Part of a small language model's weights: untied embeddings, 5989 steps.
Each number is 128 + 24 x the weight over its row's rms, rounded and kept within 0 to 255. Layers, rows and columns count from 0. Numbers have three digits each. The size before them is the row's rms in percent of the matrix's.

# q: layer 2 attention query, 384x512, rms 0.0344, rows 0-46, columns 256-319
# k: layer 2 attention key, 384x512, rms 0.0345, rows 0-45, columns 256-319
q0 102:114112100118110130125138121104141147124145101174188122138118122105160155091147145164169100107131113154123170136161142115145098114126160091126092136080068115108098174170111148102143099132106147
k0 088:124193110111122123123115120120136161153124127156133122150163137098104155114151124085117155111135155094146116124158155123160130142111103165172128142175135179152143117134093097153160101136170115
q1 098:135111126162091127115133152115118113124105149140148144128149105082091160160120107091125152106100149151102117144162124138154131128103137150110125144096135121158142109133125154124115165135155134
k1 097:087128094130139152141123126139120125095122091140148081138095115138126098128175198157141139110129169133127142099160109121149123132113155109130136145141114100117103133085148143146097108127107142
q2 095:150102138158125117116134150146130125140126142107110157130136125128091129150099126132092137132108160126151106112104130145115154161139112140170154135172160156141177097119130153141128149118098127
k2 083:169161192114101099164113136125111091134115104120130159127095091111162135108124089141110090162135118164127142127148101168128105144138150099096129142113140123094107130164121146146135114135153150
q3 095:100145131083129099137133115155151116105106130144087113101090135163149077116145103167107098139155072123129100116096104125079144148176117099135161097165160172118129129072123130116137151092166088
k3 089:146144165107159138128123110121133131202125165115114147093151162130102106146120095085114121140106133099115122167093155142127114109145125140113079136139122157175137139157097099113156153155149147
q4 094:113094139138147138115127170126109109126116167125095122104114112165083112120086117126123164148126108111161115142096126153098131122087111145132146115133112185117196122117125133135123132086133094
k4 087:154146145073072137124152106141137097125097131092130137118154122131130111156115090088137141162122109126143119114107142183082139139117114091111116127147125134126109118131155140149154158150110120
q5 096:108109152116168099143092098128130132101136139150099119095104155146152096116139119155151116135136082106137112096090115125114125114167125129131134102167131186128168131094124147145113109105096105
k5 092:154155158075102155144154130156110089129110182130119137112128122119096131120141077167074138155116113130137141136123160132127184131142096140131136120119146160163148121158100123163140114150194163
q6 092:150108116157113163122114121098089121158090129116125127108145088089107165128086138116095138140135163145134123149133131124154115141096110138135118143104059124165136105164153124154110152141148173
k6 086:077144193090104130146103116153093085083087108129135136124142183131155088129097139145189144144155112148152135174122130155092091152136118093100142140132120149113081126105124146122096110110130091
q7 106:108110131142147127110169131124141138136133171120102142121105098177092131140065124152068128132132096139151099093092123149123166148131092154154171120144157151143175101109143120154128147105144112
k7 096:106135139073094113118105122118125102157131146140122160091132146125113092144143084130136121158117108115147107149103155164125143127186113124121105121141160170142109073174119170110145165160129162
q8 094:151093114089100138140178140126130087143112069128162089131161083093120144136126178087130152136125198136156135131140133113133100122114132135143121166131105124121120126176109122150130128126120175
k8 087:109160116180136101148084142185147099082148162157075097158105109140142119116111102129127125131140094095119156122143110131146132124074139132117133114116179096100168176125137099151128112108123094
q9 098:143120150148124146113153114111097149119120140145129152116126129170096138142106159163096155127153130165139111127096128145119094146135117132126115094128100179164169130116137125154098173110117146
k9 093:140144147130121090123106110120095111172094167107112171132116122163119119111152087106132133154109097137145097147139154145109154093146113142095112139149173139194137112150131137110157111175134130
q10 100:116138163160112116136135120120109165141089136131117134108089124114093131140076120129103153134145137113168097143130127115166145140112096150118133111107149171131184096149148118178109116162123118
k10 108:138118127097083135131139137152176087127099155136084138126158093131104117125129104147089136156141123080112112127118128151147172179125115134137149127066159134116119087164127127129174137134122132
q11 102:107126150119141129099098113115145176120123163144091114134112129133135099098117136157097112117131113123127101111078133170103141156165096133129151119164149144134162121083149148131113171096117120
k11 089:135145165109104103154160127112142118158094172124116131140146130120091054131135085146095155142111096071140175136155127158114153137151105152132129127118146165123137122176145126101097111132158154
q12 104:159089123141160161122167134085080127115133096130134151090095133139097179120124119163094168136171142141141107133125096119116123114121182144134120140111077159121146102173126137148143176137131134
k12 095:115119145125086111131140115131102112172072144110131151107147137141083136164160130129105147111138120154133059093109155152122130183117074087117106104134121136185137118135137125139100137162104144
q13 101:086122168152149107118148119136111167110139151152106111113111130154126154102096119136124092110150129125117126131081116140146115130151091134125141113127115156123147124120119111190117125114100153
k13 091:158107125151127139100158165088113147106119150126139158079093094186083158117110180146084159166094146170135101136102152107108162183161127142153166120111109137139116139163131141150110149151087155
q14 105:119132177118143126136107129116136182125074163104092116101100134120131138090092108166115156160141101129156117173119138172109161116124109117119129119130149136101142126105146127159122109148111124
k14 088:119101129100106149111182112143127099126148156094138118090166125114085100164167119159094160156126131101119142129143112141109125203093096118160167124121141133121103134156165123122134174144110149
q15 104:126131092119145163150129118154130077149168130127104119173157141033129075132153124133144108126128134094105121100135122123087166111139163141088132140134147103096126145091123136086144151150141098
k15 110:155111115171178141164107174153167139073126130151131102122131128158140115123126126138130159143136092118129174113122120108124111111099157099125141121122136110078111144111136131150092093094132138
q16 097:110128125144129114140099151149128146136154147128099151164156157107116117128142127126117104136114142146071144102119100150140143110155113118134151115173094123123076137106126106109132144148102135
k16 103:158107073151134155095134156137129120094190114133149132141111136153159142102130180140151106104120150149107127131147093088126116132129162128113155147136104099120119146106136114128115135131137134
q17 104:123155113068148133151107129157151102156132155118144091179163134091136098163120143104159142111111118135113166120139152102151122104130162101138128160113162093099110133103107143087150107147143130
k17 091:087146109127140134158088148173179145108129083158097109175109134138155108107130085138159122094137113080106166151158129129138112067097152125104135126110159125095166147117126140095150097103144113
q18 103:102159128097094149106156106137141097127109119151139134119110119137099114179140124157143138128112127115159130118131158109121138170096123143165133153122135151111115125164123128131101117097136097
k18 096:108141132122145120112148099093134126132092147113115140142122114162126135118149110099152105142155111123167122119116143176159115123146102148121081119108142164121099137117136118120142132108124153
q19 096:115120137160140131108149143105088178104107106113151184123083151180109151114114123155099123138140140161138123134090107113106129138136114149129141115121099167143137114163139142158124154096119128
k19 087:156123142082082142074163091109105114151120174088139137089122130095088131135125149111115119176093170151147096143132133129077165184146083140142110119162105165161116087178133143129119161154111132
q20 107:134098130094118122148159134143142092158113128113106114122119127123124132134126110111140161152096098147127132157181160155091135115116125124147106140110164114098123117122122115116132145144132130
k20 092:132165140124149125168116097130167064113109102098127124097166137143118069151155133119143150148135117122109119117142124201121139120111136127135132123156127147156108137141122103116116125139097111
q21 113:131104114157141185108155158130111092154137121148142132101101114100094134164126106133126132153134125128142113095132128117141142163120095150119126148104161167111157136127120137131136130089141062
k21 102:155131162129115119121161174139114124190113152138141174143126128141102132134126133140107122177124125132120088124110133141151145136153115135094072133099131126145139070186126121182165144114123139
q22 096:104112175170117105158113102121129132148097120167104125152132126158129165122080111143073158139138113140182140102153159151122129129134144115174103142158104128110143092166140099122120090113136114
k22 107:117143122121159134114139130111165102114118100087119137088124121101087103123165100134144120184098143089097135137148104165138140135126113129169132098116114140117114112118118104117118148091106112
q23 117:084130163142089078103148145137151121168097123178110127096127157123145096141128123130113141107131125085149143120132144140125161133131077101176148123110172152110152148143144081147167110115135122
k23 104:112116082137102171120173112122193101119128124108154075111173105121102084144130095118095130190152115056101143107126103138138148135119119125152098141122123155141134136119159112105154140132141126
q24 109:078092134158127185127163161119120105212136097167115096127101109148084075188118145099148127114133091125104085104116128141116154135143105150155106127123154173088150135191142103129125134116167117
k24 106:125121148168172131111141115113138147153149142136142169176104126153131142124126140110072154152147140168133113151090153137146103153149136158116101141101136148168142124137110136161176144097120117
q25 107:117117126149130161090121107098101132162122122119142140121098153110119125133116167117097114112169129119147114120085117105091134131166105127132116145107127157143158145150154134157155128110134083
k25 114:136128171133095137088141110064118122129139112157165149095111106148105127140104165134125115141156150137114102124134139139129148189163125135149135131138103155143140122138106124131104158134120138
q26 104:129142114118125168154118160146123149164146173126088117172090134116133094115116145120134067149143114114080117109104130119128111129121119143110114130143144122139162125122131155092120149164144126
k26 088:089143159136142133138132108103146202142109128134121127176119130144195151125115121135132127107138130124141115153150161158156128100173135153172140154096108122126162114108118150122137118110143145
q27 104:111144144158117155083104114134127075089089093127143151120113138153144131143072151152150123131155100106107135138101073106119151163119131164176154081099134166136099147166111150150093118111148111
k27 102:134115123159115127099133126084107169158143131142150130085107161129071158133118199134109116123140134145128060119102139177134151170137125153163102154169087176179123164112149127136122177127127150
q28 122:127114127168102145107117150127104100147092117124151121114114138125102128194111155125117140154092109154168120139117169162084134153102141130134126157162107147107131146114128116120101145105124104
k28 127:133167128140121155098146134111096124112122144137170163118134139172109122117120193121155105133109142163098087135121117145137098177114107126116111120142109158131102125134108136154099163141115124
q29 107:094114117145131134092080125142119176124136140120133138106114122120130153125096125150144126086168088151158155168127114080099120093125139121138106125099124129132139116128130132129125144052142112
k29 103:127149139144100159095082136145149111114140122133162129034119108141122124177124125098098164150134122147137120107100147127105106154156146133153105110105162139096120134162121174152115121119117113
q30 104:151142146091155114137108125110106132126115144119129121112110141178118150093140139128079106132143114149185130137119159132127107151109114128148147148096134117093121117126205143135111151124039157
k30 095:122162123103146110135128119125132100155125133079103093142147124076082102106135122162116105174117111128129152166119149110122146092124152075136125122124138064091108151158107132153141155152108150
q31 117:190150113146121137177114151151147177143136138080121102120147109147151126092145105128103146140103177124115125126144105155119137124103124137092151105169095089158101148115147110129150158157081131
k31 122:112108112107174131134116158135160151127147137110104137148130133107168152125153151101110131142124118139105163116116156092167062097085172117100130112121122101115110136116108124129132087110092131
q32 104:150094155102149101124121176121162135080119113121132123151152147082150120155141139090127109156095135130126117135140107124108092116095146100086173112149116134137104136083140117117103096103138153
k32 129:059163118131149095104085118151146113091133130099119105126129136149162133124142142150170173113117139111153151147106089121144101142110156110135161135141156102115098202123121109126119134137121153
q33 120:175118094155120107159188133147151134125150149128125132165100101137146148121175102144091159154112152155120152093150110123129128136090141122097171150169160083139093120145159124130111136135090079
k33 086:109098148164135132107163113090166161195125116107119131147118114155154130126133132100149130116142121105157089146122146136143179110131118112162150118093148144124123103106108121083155098137140109
q34 106:146071172115137075138121158121138078104074144156131123122145129108140179082136121125137173123148157169149145126136151139147116102096145109116111154127158129068097111118127123129145109124124154
k34 091:109131125130133123118133099160155152163134129123124124091132123129100101127137109144117124140134106084109142147128124119162195124121090113145169123060157135120134110116108103126149124069161060
q35 097:122135123118160122146126142120093111115103152142110130090110132106116151106105114163120116143139126131143116113146159132141097151124091116137130128107119157125136096095159149129127144079064115
k35 124:112120157117111148105155141147089136166079127143113157097097120136109138101139108153139101137143110116132135143104136128161165161144124125142145138067137113091125116173096126145166158085118136
q36 111:148158152124120088123096105121130108090067133127133157108144137146144135098119117127139161143071116127184155174125125176147115150085166085102143161108124101129116092136121174120079110142125141
k36 104:155139160148112126169127126098128097151106114091141103128135168067085116129167101148161113114134121134108127109143088131154158147088126094103114130162104123148165124138129133132152200155082114
q37 102:132145098103156163157146155150142148149132169094115146119156092100141154056165132087159140137133179133165108147144109146157138089103112127141139117112144099101106141108103148141173102132113128
k37 110:109089145103176113126094120148077125131155123098126098124125125108134155136127122146110141141158191120102166102144148132124124095195137156133084175119143135171136134140128106164145108084120142
q38 107:116162165139098116109069105110094075098105150151121128111189159148121147146111097132111156148080103142158155157138159141093122114146144067119121136113098135074148131161160140123098163093140136
k38 100:131147126096138140164128154160136094119101111103170144100139130117095095106143094124104158171096127164122146149132111093097127158114107090148122128133085128120087117153118156155143154133096106
q39 098:115126134121108120107139100131126161142124103091167116095164149088132076172138132117162155135115135129153129138132119170085146076146158096097124187108114116127163167119088129129163116124143138
k39 101:148140116090097116155130145134156096056115149114164093161180121114139088087142133109109137142093128120111154107124113066108114167058111138072119122144134126161087131146168142137114131144087112
q40 099:158097148112136150109109149099149169104141113126121087134105094182108128138104169113117159139144091112136108140120141138123056170162116118132104103153134152131151120135143118138108132093106143
k40 105:122139156180182102085123136141110131158140104153107191114093161131126148126116140132143106100121117184121124146109157140142096143137144136101164093103152125100138153121075110136103140112131124
q41 098:137097131171138168103114130097130142088132144140131113075098134162146164110074140119131160171086134128162156116157119120124074136143112170144134163132145117126113101148157144125130098123122120
k41 100:138135121124172122172116183142088106127132097122123151128151121129127113140148123133131130149101112115106086121102127134086107149155157129138085143158097085136116140159105114129089165141117149
q42 106:137117058130132152143168168143129077128116126135157112134112110150141138109131152102149069115135155166125122098128147140124133145131141169139192206172109146136137157102136118131140141134094153
k42 106:146147136124079131058139117130087126140103141168127159172134093140175143089132166136148146114094128117106122121117149132156112121134101154147101134118142139125130087142114120159175121110157106
q43 104:148108143149102162149162103124127142110125108144118127113095147133152147148126161146116129092125120127143113112157131148135147149145118132152077062110090130197107129119143088135119099152142100
k43 105:114142098157164111080148122122135132118155109154164082101140126115125099135121107123108116120156108090121066123114118135115163147101092161109153115162096152157176141101103133098165133139156133
q44 095:113136103133127123099104140137139132140135121122139140096121175098134098189094132152143136103127086128087125163119096084147142147155116107153162120085141080114109146110134151081130134137135120
k44 102:113095103124110109134138158160127112109113183163114109115122107115111102110132100137115170094131092156165163132125125088120130137148141108094144103120090127107089146125150120125118159150134139
q45 112:134128134167137126124095096152136158113129125125131098053131149128126137123147158107139171114151167094190114133119147159146110128171136143156121133131142081110164190103158117129136110153126141
k45 110:130100095157206095166124185131140133075136119133124169135159129177151119100153117131127174181196110127111143146137156075121094124118174145100086111073127155131101133119152129155132074140148124
q46 109:146119179096100101102162114136115127099086106138140113073150146106120142139111143139086120139092146134145126143150144165126092125141108103136133129143159124106118144123133120130139082122154144